config = dict(
    parallel_block=False,
    init='orth',
    schedule='wsd',
    final_lr_fraction=0.0,
    seq_len=1024,
    doc_mask=True,
)
Each number is 50 + 10 x the weight over its row's rms, rounded and kept within 0 to 99. Layers, rows and columns count from 0. The size before them is the row's rms in percent of the matrix's.

# v: layer 3 attention value, 1024x640, rms 0.0398, rows 39-120, columns 80-119
# o: layer 3 attention output (transposed), 1024x640, rms 0.0383, rows 39-119, columns 80-119
v39 104:44 50 49 42 57 63 35 31 41 57 50 47 48 64 48 40 48 50 45 54 50 48 43 46 53 44 38 60 51 51 56 58 50 44 55 44 32 45 44 37
o39 109:39 58 63 52 56 51 48 60 46 47 42 48 46 60 65 41 46 49 52 40 43 52 56 54 49 46 45 43 50 55 28 51 54 44 50 46 37 55 54 32
v40 094:54 53 34 51 67 66 56 56 53 42 51 49 55 49 42 46 49 67 42 52 44 39 58 60 46 48 47 62 38 56 47 46 44 65 45 72 62 48 55 41
o40 102:55 37 38 41 23 30 33 57 52 59 48 48 34 41 73 51 51 53 62 58 57 66 48 32 61 45 49 51 49 51 50 61 49 53 50 44 54 41 54 41
v41 107:51 30 31 43 46 60 35 57 56 41 47 41 60 54 44 42 40 65 44 58 54 42 54 48 42 39 41 48 45 41 64 59 41 58 50 29 49 53 50 58
o41 097:33 60 70 42 21 39 24 49 49 46 48 68 41 32 51 40 23 53 46 22 47 50 47 49 36 47 49 37 37 61 35 63 47 39 46 48 66 42 49 39
v42 098:49 58 39 55 53 34 41 33 33 49 48 46 43 60 43 44 41 46 66 51 55 47 52 64 68 55 64 57 51 59 44 47 45 53 31 56 56 36 57 57
o42 107:76 45 48 45 41 57 40 38 59 50 51 43 57 67 48 49 50 52 47 66 47 55 61 59 37 55 46 47 53 57 46 51 55 33 52 58 37 56 47 65
v43 102:24 56 47 44 50 34 55 55 53 73 51 49 56 52 41 23 43 49 42 52 52 68 62 38 47 38 49 49 53 50 46 49 56 23 81 40 39 43 34 30
o43 105:37 38 55 54 50 34 49 40 54 59 32 48 47 46 51 37 55 52 53 45 54 52 56 56 39 47 57 41 37 63 54 38 37 60 52 45 72 44 39 34
v44 103:47 49 51 51 40 44 41 63 47 52 48 37 68 40 45 58 55 55 39 44 59 35 41 69 33 58 43 33 40 54 61 66 57 59 47 38 63 59 54 53
o44 102:42 59 64 54 42 53 55 65 47 60 42 54 46 34 53 63 65 51 54 45 60 52 56 61 54 56 41 64 47 54 43 35 42 48 44 48 58 63 54 58
v45 097:61 32 57 59 54 58 46 43 47 45 49 62 45 56 50 54 52 52 31 38 42 54 33 60 58 63 50 44 56 61 44 40 49 55 25 60 57 57 65 43
o45 102:48 49 61 45 46 26 39 45 28 72 43 52 54 54 51 47 76 39 47 55 68 69 45 54 39 41 61 37 52 32 57 48 65 77 45 47 49 55 38 48
v46 103:57 55 69 24 45 44 40 53 56 54 52 37 39 54 52 70 54 44 58 45 64 56 39 48 36 64 61 61 52 44 46 26 51 40 48 48 48 54 59 55
o46 102:47 35 56 46 49 56 33 47 67 46 45 49 60 49 45 41 58 53 45 63 59 51 45 43 58 61 51 46 35 49 39 41 33 40 53 54 39 38 48 49
v47 111:43 47 57 62 45 34 58 70 83 41 42 61 52 52 46 44 50 67 55 62 37 39 65 87 58 66 57 58 67 59 63 42 66 51 46 43 65 54 42 51
o47 097:49 45 41 45 32 60 56 57 53 40 56 45 54 63 66 48 45 74 35 62 63 32 45 36 46 63 62 55 50 49 57 34 53 48 50 44 55 53 59 72
v48 105:50 64 56 59 54 41 55 38 60 36 48 40 48 56 44 54 49 43 55 48 55 34 42 56 58 54 39 52 68 37 30 60 58 59 46 62 67 62 37 48
o48 106:56 52 61 55 61 61 53 46 52 49 39 44 41 52 51 44 64 51 38 46 55 53 48 47 39 60 69 34 84 47 36 45 65 44 40 51 46 43 69 73
v49 107:47 41 71 44 40 52 68 42 40 51 39 46 54 44 63 70 49 59 33 39 52 55 51 52 44 56 63 60 78 54 51 55 55 46 46 59 47 49 33 60
o49 102:51 46 55 42 61 47 51 52 51 38 61 60 61 62 60 53 58 48 45 60 37 45 50 61 55 42 57 51 37 28 51 52 55 45 59 57 47 41 70 57
v50 111:33 48 52 60 64 56 71 57 68 47 52 36 49 64 66 51 57 44 74 61 40 51 48 48 52 52 47 62 45 50 43 45 46 27 69 53 56 57 53 45
o50 098:70 67 39 43 65 34 42 64 43 55 64 64 45 46 78 57 34 34 56 60 59 65 36 49 46 42 35 66 54 58 53 49 52 63 46 59 53 57 43 64
v51 094:47 57 35 43 52 43 44 57 46 45 53 53 61 53 53 44 41 39 54 53 44 58 39 40 48 38 67 48 49 49 56 17 52 37 52 47 57 46 42 52
o51 102:57 61 51 40 43 44 43 64 49 39 38 58 37 47 53 53 55 52 56 63 54 57 38 49 42 36 34 47 57 53 51 61 69 56 35 44 47 62 59 52
v52 112:57 68 60 74 51 48 41 44 50 41 26 38 45 44 33 56 55 37 53 43 59 55 44 65 58 42 61 44 66 48 47 63 59 50 56 43 51 56 56 50
o52 107:48 46 47 60 47 59 60 63 56 55 50 68 52 47 32 42 75 50 33 62 53 63 63 55 37 57 55 34 61 47 60 36 56 37 63 66 55 38 54 47
v53 096:54 55 31 71 51 25 62 50 56 34 45 33 47 37 29 58 52 60 54 58 41 42 48 88 66 29 45 71 47 46 58 58 42 51 56 49 73 61 45 46
o53 102:66 52 44 48 53 39 55 47 46 51 33 75 50 41 61 66 40 40 60 53 61 57 59 48 55 67 60 37 58 54 55 47 42 63 50 45 42 53 46 45
v54 112:41 58 43 62 50 64 64 49 50 45 46 36 55 45 58 51 60 68 29 54 47 39 58 58 40 46 52 42 41 54 57 46 47 51 42 43 45 61 59 50
o54 106:45 36 50 51 41 51 41 68 51 42 30 49 58 42 36 49 35 42 52 56 56 64 55 53 44 51 58 35 59 33 54 51 46 58 47 66 38 47 42 54
v55 104:54 49 41 44 43 42 73 60 57 39 48 57 48 54 43 52 49 40 63 40 49 63 52 46 40 45 57 28 44 38 54 55 58 50 53 59 34 38 49 46
o55 101:44 51 47 38 36 55 48 60 65 49 42 44 62 36 49 39 48 58 54 34 47 35 57 58 43 43 38 55 46 68 62 35 61 61 51 47 51 61 61 47
v56 102:40 64 46 42 43 40 64 47 41 46 60 58 67 52 41 52 46 44 33 57 64 69 45 60 53 45 29 49 56 37 34 53 47 53 63 50 58 47 48 42
o56 099:61 66 50 80 55 49 45 33 58 47 34 60 61 44 60 55 47 51 68 61 45 50 53 43 29 63 38 51 55 40 54 40 65 37 49 57 58 64 60 58
v57 103:71 46 44 54 53 41 68 37 47 74 40 37 48 57 50 40 59 47 46 53 51 55 55 63 52 45 65 46 54 61 54 47 60 46 57 49 62 55 53 35
o57 107:55 55 38 73 62 43 66 58 51 57 45 52 64 33 48 55 56 60 49 45 53 49 41 59 66 38 62 61 47 62 69 57 41 25 52 36 54 54 45 50
v58 104:61 54 59 44 39 36 38 65 44 40 46 45 49 46 40 77 46 34 69 59 38 59 43 47 42 47 48 31 45 57 42 41 53 53 55 60 61 50 43 61
o58 103:42 53 45 75 53 46 54 51 62 44 46 58 45 39 56 50 66 43 41 53 48 36 35 57 53 51 31 45 49 46 55 49 45 42 60 39 52 36 40 50
v59 102:32 48 46 22 37 59 51 45 51 51 45 59 48 57 51 52 51 51 56 54 50 48 56 42 46 42 37 54 65 52 71 74 43 66 58 34 65 49 50 40
o59 106:46 53 51 35 38 54 61 49 60 41 43 37 29 55 52 63 40 33 24 72 38 42 49 51 48 50 49 41 50 35 60 53 58 34 54 50 61 48 61 68
v60 100:60 44 47 41 55 55 47 48 47 55 53 60 50 57 53 54 43 64 41 67 33 18 28 64 45 55 45 59 22 52 59 62 55 71 34 59 54 46 56 55
o60 104:55 52 51 53 35 63 56 45 53 61 49 37 50 40 60 64 44 46 69 45 40 47 38 40 40 49 47 45 46 53 39 52 52 46 32 44 64 59 57 58
v61 120:40 46 42 42 56 41 63 52 66 70 53 46 45 51 51 55 57 35 47 48 57 65 57 39 42 41 41 50 45 52 37 42 54 39 73 73 40 42 47 63
o61 094:63 40 36 39 43 47 36 52 64 55 46 62 52 39 36 67 75 62 54 48 49 31 53 36 41 45 30 36 52 55 63 50 44 50 64 52 45 54 50 52
v62 108:41 50 50 41 43 57 49 53 42 48 45 64 51 35 45 67 55 45 39 40 46 35 61 47 54 79 41 52 52 52 66 55 55 47 56 50 56 38 58 49
o62 105:39 53 29 54 75 38 39 37 34 45 57 40 22 64 59 59 61 43 42 50 48 35 47 52 37 45 42 36 45 57 54 53 51 56 45 34 36 62 34 48
v63 095:57 47 54 39 58 45 58 58 52 38 69 53 46 45 62 64 36 51 45 52 44 52 53 69 57 41 51 52 25 51 54 26 50 62 38 63 35 47 52 48
o63 098:79 65 48 48 32 51 48 49 60 58 44 59 67 51 56 40 53 33 53 39 41 44 39 58 49 48 42 59 33 35 68 53 53 48 59 47 42 59 55 60
v64 111:61 59 41 37 64 43 46 60 53 38 39 53 42 42 53 47 47 59 38 44 49 39 64 45 37 55 50 52 51 54 77 50 57 50 37 36 57 55 44 41
o64 106:63 53 70 63 61 70 59 57 33 53 31 65 40 33 46 42 39 62 54 59 53 48 49 40 56 45 36 64 56 43 35 46 46 47 40 64 51 45 46 70
v65 104:26 50 52 49 40 44 46 39 54 48 43 49 44 52 50 69 51 28 63 52 47 69 31 40 44 48 54 44 40 46 49 39 54 55 50 49 45 71 37 57
o65 106:35 41 56 59 35 51 57 63 58 32 48 66 69 53 49 42 28 47 54 63 44 43 54 63 42 43 44 40 57 42 49 70 49 46 65 52 55 57 55 34
v66 113:45 57 53 56 49 52 60 57 50 62 54 50 50 49 29 48 70 46 36 49 47 41 70 55 29 48 51 43 48 57 42 39 56 49 71 78 52 36 53 53
o66 100:64 62 49 50 38 52 66 27 48 46 50 49 54 50 68 50 53 59 34 48 59 53 54 55 48 47 51 36 40 51 45 39 37 48 50 51 62 46 52 39
v67 102:70 61 35 32 44 47 45 40 55 42 50 42 35 82 54 54 60 48 58 29 49 61 43 49 71 64 45 50 41 59 38 67 41 52 54 65 60 61 56 44
o67 105:78 60 44 50 52 47 41 48 53 40 41 25 46 56 42 59 69 64 66 58 46 51 40 54 44 57 29 40 67 67 63 54 39 50 50 49 32 45 66 63
v68 099:75 55 34 41 41 47 39 35 47 62 32 32 46 47 62 51 42 55 47 38 40 46 59 66 52 60 61 54 47 57 45 38 39 64 39 44 43 61 49 46
o68 099:44 44 46 49 52 59 55 43 62 50 38 43 44 44 36 61 65 58 55 71 51 59 52 35 57 41 57 34 62 50 44 60 48 66 37 54 57 33 45 53
v69 102:73 48 48 41 50 45 46 52 36 40 50 51 48 42 56 30 47 66 49 31 72 60 50 45 55 49 41 51 57 59 52 30 53 46 44 64 32 39 43 63
o69 100:63 49 49 47 53 52 43 41 38 63 43 53 43 50 56 42 58 68 59 54 63 59 46 34 61 58 51 39 42 76 53 52 63 47 50 62 48 53 37 38
v70 105:58 61 41 60 39 65 68 34 58 65 59 39 44 64 70 71 51 63 52 42 40 52 43 40 50 35 70 45 54 44 67 57 57 30 52 39 56 68 64 44
o70 103:36 44 64 43 51 55 53 50 44 56 42 56 56 39 46 62 48 47 55 60 39 27 53 47 58 66 67 53 49 31 57 53 54 46 48 50 77 41 65 55
v71 101:54 37 43 52 53 69 57 54 61 54 57 59 44 71 57 37 53 67 54 29 40 54 43 54 52 54 54 57 56 35 57 50 50 31 44 47 56 60 45 57
o71 102:31 46 61 26 43 37 55 59 41 52 37 64 55 39 48 65 58 53 42 48 47 41 36 49 63 51 68 42 56 59 54 42 56 59 44 36 56 57 52 42
v72 104:49 47 54 61 42 53 55 48 63 53 38 60 49 44 40 50 51 52 33 64 56 53 55 71 41 52 56 44 62 51 66 52 56 52 55 50 51 39 53 36
o72 103:55 38 63 62 69 46 50 61 60 44 49 66 43 50 41 41 53 52 70 57 45 27 46 59 46 47 49 44 31 69 45 45 56 73 51 43 40 78 52 61
v73 099:51 57 50 65 54 61 58 40 50 56 52 61 52 53 63 54 54 42 50 47 43 45 47 41 50 38 44 49 62 64 57 29 51 50 44 79 37 54 45 49
o73 103:47 30 47 57 44 39 48 61 67 38 58 55 37 42 32 59 60 54 43 51 57 54 38 70 41 70 66 58 39 39 58 63 68 55 55 37 39 55 52 51
v74 102:60 67 42 65 52 42 51 38 38 55 39 37 48 38 44 45 40 54 48 47 54 38 54 63 58 50 32 61 61 40 48 42 39 71 43 64 49 37 57 41
o74 108:33 49 46 47 52 44 58 44 45 52 49 44 68 61 56 52 57 48 58 54 47 46 35 61 32 48 42 44 50 54 53 38 51 38 44 59 54 56 65 55
v75 108:57 52 52 53 49 46 57 63 48 55 53 45 46 54 57 43 57 82 51 53 50 48 60 51 53 55 46 51 58 43 78 33 39 45 45 48 37 41 69 48
o75 104:59 51 65 58 41 45 33 80 64 64 40 30 39 39 60 42 48 57 43 44 49 44 69 52 44 44 32 62 47 57 53 52 56 63 31 38 63 39 58 47
v76 113:53 84 62 48 47 49 57 53 50 45 53 39 39 53 57 47 50 44 67 62 47 34 39 43 52 66 51 52 61 58 46 34 38 41 54 52 48 55 49 54
o76 103:44 51 38 52 67 59 41 43 47 48 30 53 65 54 39 51 52 59 61 40 48 37 72 38 44 45 62 34 54 50 51 52 37 73 49 51 55 39 47 46
v77 098:48 33 67 45 53 61 48 37 38 42 62 48 52 64 39 43 49 48 49 48 41 57 36 52 46 59 34 75 55 48 47 61 68 40 62 69 66 49 71 43
o77 106:44 44 53 54 62 34 53 64 41 44 51 61 56 58 59 44 60 52 65 50 48 47 65 55 42 44 44 63 60 55 74 42 42 40 28 46 50 53 67 51
v78 104:48 31 45 47 44 53 37 49 39 61 38 63 51 38 59 57 43 73 56 48 59 39 57 47 36 52 46 46 57 53 51 45 44 40 49 38 42 38 49 54
o78 101:36 71 36 36 53 59 52 40 44 66 54 52 57 53 65 35 52 50 34 43 37 42 67 56 58 26 44 46 45 56 56 37 56 57 36 45 38 44 50 31
v79 099:53 57 44 45 53 37 63 46 56 42 53 48 52 45 48 51 48 56 56 56 61 20 51 54 23 31 55 32 36 55 61 55 63 51 51 49 53 36 55 52
o79 105:56 60 62 48 50 70 47 53 56 58 66 35 62 35 37 45 59 50 54 46 55 41 49 58 40 48 55 42 41 49 52 47 58 44 40 46 49 61 57 49
v80 106:39 52 59 45 52 40 38 60 53 29 57 43 55 47 47 48 49 44 67 59 38 52 56 51 52 66 49 38 38 47 57 72 59 49 37 37 56 54 42 44
o80 095:56 60 49 42 49 46 53 51 53 55 42 54 51 57 40 50 44 53 37 47 51 60 51 63 59 39 39 52 44 55 40 52 37 66 48 50 55 51 55 28
v81 099:30 59 64 29 57 57 43 69 51 35 51 55 54 18 62 56 44 46 58 65 53 42 63 60 50 44 56 66 47 44 62 46 45 40 36 57 48 76 34 52
o81 105:34 61 56 51 57 59 69 31 33 31 49 53 54 53 56 40 46 34 63 45 46 40 65 48 55 54 33 51 51 46 38 45 49 44 53 49 53 29 55 47
v82 106:61 42 22 55 53 46 42 19 48 47 69 55 53 58 57 50 40 50 51 53 51 51 32 65 43 59 51 61 41 53 49 57 49 57 59 45 51 59 42 49
o82 102:45 63 51 35 50 74 67 52 54 48 59 49 62 36 69 33 57 48 45 52 43 50 41 44 61 47 37 58 54 36 47 41 53 44 42 41 48 31 63 32
v83 106:52 19 66 49 42 36 42 54 52 45 44 71 57 66 40 50 46 33 48 51 36 44 46 69 41 65 40 52 47 38 66 56 43 66 56 39 58 55 49 43
o83 099:55 64 50 40 41 29 46 35 51 24 17 47 78 49 61 42 61 64 58 53 66 54 45 29 51 44 64 72 60 52 38 67 51 34 60 47 51 41 55 56
v84 099:54 34 54 42 44 48 27 65 50 47 53 61 58 36 41 64 45 66 43 52 48 55 52 61 59 53 45 61 37 40 75 37 39 60 40 49 44 57 50 48
o84 108:48 68 53 25 49 40 58 48 40 30 31 57 31 55 36 44 26 41 47 37 45 51 52 51 53 62 38 58 47 62 51 50 50 54 64 61 43 53 53 60
v85 106:45 74 48 46 45 48 56 60 46 41 50 39 53 31 51 47 50 52 51 44 54 59 46 34 57 55 57 61 41 56 53 59 38 35 55 61 48 52 30 49
o85 106:44 32 64 54 44 50 36 49 36 45 42 51 55 37 51 57 32 45 51 27 51 55 47 58 49 54 57 33 58 43 60 43 47 59 23 49 66 41 52 54
v86 109:48 50 49 50 51 58 55 41 41 53 44 43 45 34 57 49 54 53 67 52 61 48 40 46 42 55 80 62 45 64 69 47 41 61 47 34 55 62 69 50
o86 104:38 66 52 52 64 53 29 55 54 53 69 51 38 40 47 45 46 51 44 56 45 32 56 67 51 47 58 40 35 59 61 46 54 39 54 48 49 36 45 56
v87 102:61 45 69 55 27 25 33 52 52 59 57 56 49 43 49 46 45 55 48 61 45 49 56 65 59 54 53 43 36 59 43 56 63 58 72 36 45 55 53 50
o87 103:57 52 43 46 54 51 44 60 52 45 44 37 46 48 48 55 50 29 42 57 43 53 57 61 54 58 45 47 48 63 71 37 54 31 53 28 41 51 66 40
v88 096:50 61 48 45 48 37 45 46 39 64 46 41 54 48 37 43 48 48 55 50 49 48 47 35 55 45 42 67 46 47 45 37 63 31 81 67 46 53 46 64
o88 100:63 58 59 37 26 60 39 51 56 59 54 50 54 62 57 35 52 34 46 42 42 55 70 46 48 35 52 63 41 57 26 58 47 39 40 44 53 42 67 34
v89 108:37 52 58 63 59 65 41 47 58 44 50 48 47 40 62 57 58 55 52 61 41 71 39 47 42 54 53 36 52 38 33 48 47 39 40 41 48 50 53 47
o89 108:51 43 56 44 40 47 52 48 39 44 62 33 64 49 70 38 47 76 28 49 38 68 64 56 61 55 62 57 50 64 37 55 46 45 33 59 46 31 33 57
v90 109:51 68 47 39 35 37 39 49 64 66 55 42 55 66 54 51 48 45 53 57 42 60 39 39 44 45 41 49 46 45 29 46 47 55 54 54 49 75 35 52
o90 097:48 45 56 50 41 60 76 53 55 45 54 71 55 61 35 55 46 58 40 46 52 44 53 43 52 31 63 43 32 49 50 45 68 37 60 67 52 58 45 55
v91 109:60 50 48 48 36 39 31 60 60 59 53 62 54 59 45 55 52 26 51 45 49 54 37 39 48 64 40 43 42 48 45 55 38 51 51 59 36 43 30 60
o91 101:53 42 43 54 42 30 57 43 56 46 60 44 55 31 47 50 88 56 36 62 43 56 38 46 42 48 54 41 43 56 44 56 53 53 62 50 61 54 54 62
v92 115:36 56 60 46 45 44 45 41 28 43 57 50 58 43 48 50 56 46 51 51 62 43 59 55 61 53 53 52 62 63 45 35 51 53 50 61 46 52 43 41
o92 105:54 49 53 42 34 46 48 24 31 48 31 58 33 64 46 44 58 45 51 53 37 54 61 43 47 37 49 34 64 50 65 63 60 43 55 53 53 48 66 26
v93 104:52 61 63 49 37 32 70 45 53 60 54 35 36 58 39 47 53 41 62 49 48 58 39 66 48 50 60 68 57 40 53 57 48 44 68 50 51 63 45 55
o93 105:44 58 61 26 51 74 51 51 36 63 58 60 68 40 51 55 40 45 55 50 55 43 27 51 48 48 37 54 41 60 42 34 62 53 46 68 48 38 30 57
v94 104:63 65 53 47 35 55 65 31 56 54 51 54 47 35 44 53 55 59 58 48 55 49 55 54 44 43 58 41 62 44 55 48 55 60 38 56 50 50 52 57
o94 109:44 64 39 54 65 66 43 48 45 52 41 45 54 24 49 47 53 51 55 48 42 65 46 22 35 42 60 57 49 61 55 41 44 71 50 61 60 51 43 42
v95 108:39 40 62 64 50 41 51 36 45 44 43 47 56 53 50 53 40 62 49 62 71 35 33 58 68 33 44 50 59 57 31 59 49 60 49 48 51 54 27 48
o95 101:47 54 47 51 48 35 59 48 56 63 36 48 46 58 30 48 35 72 34 48 66 55 54 48 48 60 59 37 61 45 60 48 57 52 59 53 37 41 62 50
v96 098:50 40 32 53 48 31 60 43 72 53 65 48 42 57 64 65 48 53 43 42 43 40 44 48 45 55 50 36 62 50 62 53 49 42 39 36 54 46 64 51
o96 101:69 61 61 64 42 31 55 63 72 46 49 42 70 45 51 56 61 65 49 57 52 42 49 60 38 63 70 41 49 42 59 60 41 72 51 45 53 32 39 64
v97 107:56 47 23 51 49 64 49 51 62 54 56 53 52 69 61 30 44 53 45 40 42 42 62 44 48 50 45 49 58 56 51 64 63 45 38 38 51 55 66 46
o97 103:51 57 64 59 43 51 53 53 37 47 67 37 53 43 53 35 73 42 27 59 45 54 57 41 56 66 39 42 51 62 50 59 42 28 50 43 51 55 58 47
v98 100:57 69 58 48 49 37 44 46 52 57 47 53 59 44 45 36 43 54 44 44 55 35 60 53 73 53 44 60 56 57 45 39 50 43 19 57 52 57 54 52
o98 109:65 50 66 70 42 50 61 44 65 64 58 33 58 40 51 58 44 47 52 59 61 54 67 34 41 83 41 49 59 38 69 54 42 50 57 51 61 53 62 46
v99 104:43 39 48 54 46 49 42 56 64 52 57 74 63 64 55 50 51 43 54 59 33 35 46 39 52 55 39 51 44 49 59 71 47 64 52 62 50 41 32 53
o99 104:57 40 36 38 34 56 55 51 57 42 40 40 57 60 41 44 50 50 36 54 69 61 41 46 63 72 54 46 44 46 34 53 55 67 64 52 66 38 68 63
v100 100:52 44 29 55 58 57 34 43 57 41 56 49 62 54 63 44 50 59 47 40 54 50 60 66 35 49 33 66 53 39 69 56 52 55 53 63 37 70 41 52
o100 103:30 67 53 45 35 63 49 40 61 53 48 52 62 44 46 50 35 40 64 62 40 42 45 42 76 57 41 56 48 37 62 65 49 52 61 38 37 58 61 74
v101 099:50 52 40 41 36 58 54 46 48 50 57 50 53 48 56 45 46 70 31 54 52 59 48 47 48 30 44 51 63 32 58 46 53 39 60 36 35 47 41 54
o101 103:31 64 57 38 71 42 36 36 35 41 43 62 39 52 48 42 43 41 66 57 66 59 44 63 51 51 72 41 50 54 39 52 43 55 52 60 62 61 51 41
v102 118:47 63 37 74 41 51 50 60 62 66 51 55 65 53 36 55 53 39 58 49 44 49 45 57 76 36 58 63 65 54 64 60 38 45 61 48 33 52 52 62
o102 106:56 30 59 61 59 48 37 38 42 51 77 70 41 43 50 39 62 45 40 56 54 49 50 45 33 54 43 45 60 60 53 75 55 41 58 42 32 56 60 51
v103 102:50 59 60 61 60 68 52 46 42 50 46 39 42 34 48 64 49 33 46 50 45 59 66 36 36 56 47 50 59 39 49 57 52 51 49 52 43 47 40 31
o103 110:50 59 46 57 52 46 45 59 42 42 61 54 52 57 51 43 54 62 41 34 58 62 52 51 46 52 43 32 66 50 46 49 43 62 41 42 51 46 49 75
v104 113:41 72 75 59 57 48 68 53 60 50 46 33 38 45 55 59 65 54 67 51 52 56 49 37 36 38 56 38 50 43 61 54 43 46 68 50 43 39 60 37
o104 097:45 51 48 54 53 58 38 39 73 69 50 65 43 33 56 56 41 32 23 25 43 61 76 59 42 55 44 47 56 43 52 51 44 58 47 40 53 44 59 55
v105 101:68 46 46 36 42 41 46 56 56 46 55 56 54 36 71 51 43 60 46 45 60 34 35 42 37 52 46 62 48 53 87 48 46 58 36 41 45 47 58 49
o105 100:46 41 52 63 54 38 41 61 44 55 41 42 66 38 34 42 37 52 52 54 25 26 50 54 63 52 52 26 49 52 64 60 46 45 46 51 58 48 64 34
v106 093:45 59 81 62 45 35 47 46 42 39 37 48 56 43 47 37 51 41 65 64 45 44 69 59 52 27 53 47 41 38 48 47 57 41 57 42 53 53 42 49
o106 104:49 66 43 61 53 42 46 60 46 66 45 48 44 54 50 47 41 44 43 39 57 59 66 62 68 46 48 56 43 50 53 38 66 48 65 49 42 40 56 61
v107 112:69 44 27 47 32 40 38 44 62 50 53 51 49 60 51 33 44 58 51 57 45 44 63 48 61 57 43 35 59 57 31 55 56 55 45 40 54 73 37 53
o107 105:48 48 43 49 67 48 61 42 36 53 46 38 38 60 48 59 56 45 50 60 55 59 62 44 49 54 63 52 46 34 49 37 61 66 48 45 57 68 34 35
v108 104:36 45 69 41 52 73 42 56 59 41 50 45 52 34 49 62 48 66 62 52 51 45 62 48 46 42 57 52 45 49 61 38 52 46 54 41 48 43 63 40
o108 100:34 40 53 36 49 47 52 31 60 37 43 64 34 66 42 43 31 55 28 46 29 59 34 51 40 48 43 49 59 46 63 57 54 58 47 45 45 47 43 27
v109 112:58 55 52 42 55 51 48 52 39 61 62 59 52 56 53 52 47 41 49 50 34 64 46 43 46 57 42 45 49 49 49 30 40 63 34 62 57 49 50 49
o109 104:54 35 48 42 29 54 50 39 48 38 37 54 30 53 55 64 58 69 56 36 45 50 43 44 55 49 33 51 51 37 56 62 50 62 54 45 49 25 47 41
v110 110:49 46 50 59 59 25 36 59 54 64 51 42 53 35 49 44 54 39 52 54 67 58 42 57 61 30 52 44 27 53 49 39 46 56 71 46 53 47 45 53
o110 103:56 62 42 52 54 32 55 42 57 51 68 51 48 54 57 47 57 43 42 60 57 66 47 41 69 65 56 50 54 60 71 62 46 56 67 51 65 58 61 46
v111 099:53 45 65 49 27 42 46 60 61 59 53 60 56 37 54 58 61 71 30 56 44 40 59 42 53 56 47 54 37 34 44 59 40 55 39 68 41 37 61 61
o111 102:46 47 44 47 46 66 60 36 64 40 46 59 42 63 61 59 58 34 52 46 64 61 32 54 50 42 51 43 43 54 61 43 46 46 41 37 49 52 54 50
v112 126:52 46 49 60 54 72 36 51 37 56 55 49 52 45 70 44 45 66 37 54 44 39 49 75 41 60 52 64 40 38 61 62 48 52 22 33 58 47 52 47
o112 096:33 51 57 29 42 47 54 35 33 41 48 55 47 54 48 64 48 60 57 37 52 38 60 49 52 58 54 45 62 36 39 60 41 52 30 58 61 61 42 50
v113 102:31 51 43 30 59 40 50 58 52 37 45 63 55 46 41 52 63 29 63 56 55 51 50 49 59 32 51 36 51 62 46 28 34 58 54 52 42 64 44 44
o113 107:48 57 55 54 43 33 41 52 54 61 47 63 52 36 50 52 57 49 41 52 47 39 46 73 55 50 63 39 63 58 52 58 61 39 67 45 62 52 40 33
v114 105:60 36 44 49 60 45 45 50 45 63 41 46 39 53 54 50 60 53 70 60 51 67 47 60 42 58 51 37 35 47 42 53 35 56 42 57 38 47 44 40
o114 108:61 62 47 40 49 47 52 58 57 56 57 43 60 36 64 48 44 40 30 55 67 39 46 47 52 59 65 28 47 59 50 39 33 65 67 39 51 51 64 49
v115 091:59 58 44 49 52 39 70 55 39 53 58 18 46 38 58 53 53 69 50 42 49 47 49 40 45 57 54 59 45 41 73 47 56 54 62 47 57 33 58 50
o115 110:46 50 57 44 54 42 43 41 42 42 58 50 53 37 59 48 51 43 56 69 49 46 46 59 44 48 42 60 42 61 44 48 57 38 65 58 49 42 55 43
v116 100:51 43 57 48 73 48 54 40 50 53 48 59 46 39 61 40 41 57 34 49 64 56 53 63 58 50 40 62 40 51 61 66 32 54 52 20 51 65 57 36
o116 102:52 48 47 44 52 47 51 44 33 56 55 64 50 62 41 39 53 46 52 56 49 59 53 46 51 66 54 53 55 62 68 43 64 50 46 31 57 45 64 37
v117 103:47 31 64 56 50 57 46 53 55 46 35 59 46 39 45 43 47 36 57 60 42 60 47 50 51 65 59 50 44 58 59 36 48 60 44 74 35 58 31 38
o117 110:56 48 62 66 51 59 46 55 52 49 46 59 45 42 64 46 31 40 25 74 44 40 59 71 48 51 44 53 60 33 73 49 49 31 61 63 39 50 57 47
v118 108:43 41 39 72 52 59 49 47 47 52 43 44 49 38 51 40 45 58 36 44 48 40 74 64 35 32 59 49 56 53 67 60 52 59 57 32 53 44 66 61
o118 107:48 56 53 44 53 43 43 62 47 36 62 56 44 79 41 43 55 47 46 41 51 39 55 46 48 59 52 51 53 43 65 48 55 45 51 49 50 51 52 51
v119 105:47 38 42 58 53 63 65 42 50 48 34 47 48 52 53 40 47 67 33 54 51 68 48 48 47 42 52 63 47 34 57 65 47 49 57 56 41 39 48 38
o119 100:59 63 43 54 44 63 53 54 48 57 42 53 45 49 27 46 50 33 58 51 44 57 38 48 45 62 36 59 60 49 52 43 46 65 57 57 53 56 50 61
v120 099:64 43 51 40 49 47 39 66 56 45 46 57 51 46 48 44 46 56 47 41 63 46 41 47 50 58 50 45 47 55 63 36 54 34 58 36 50 68 38 58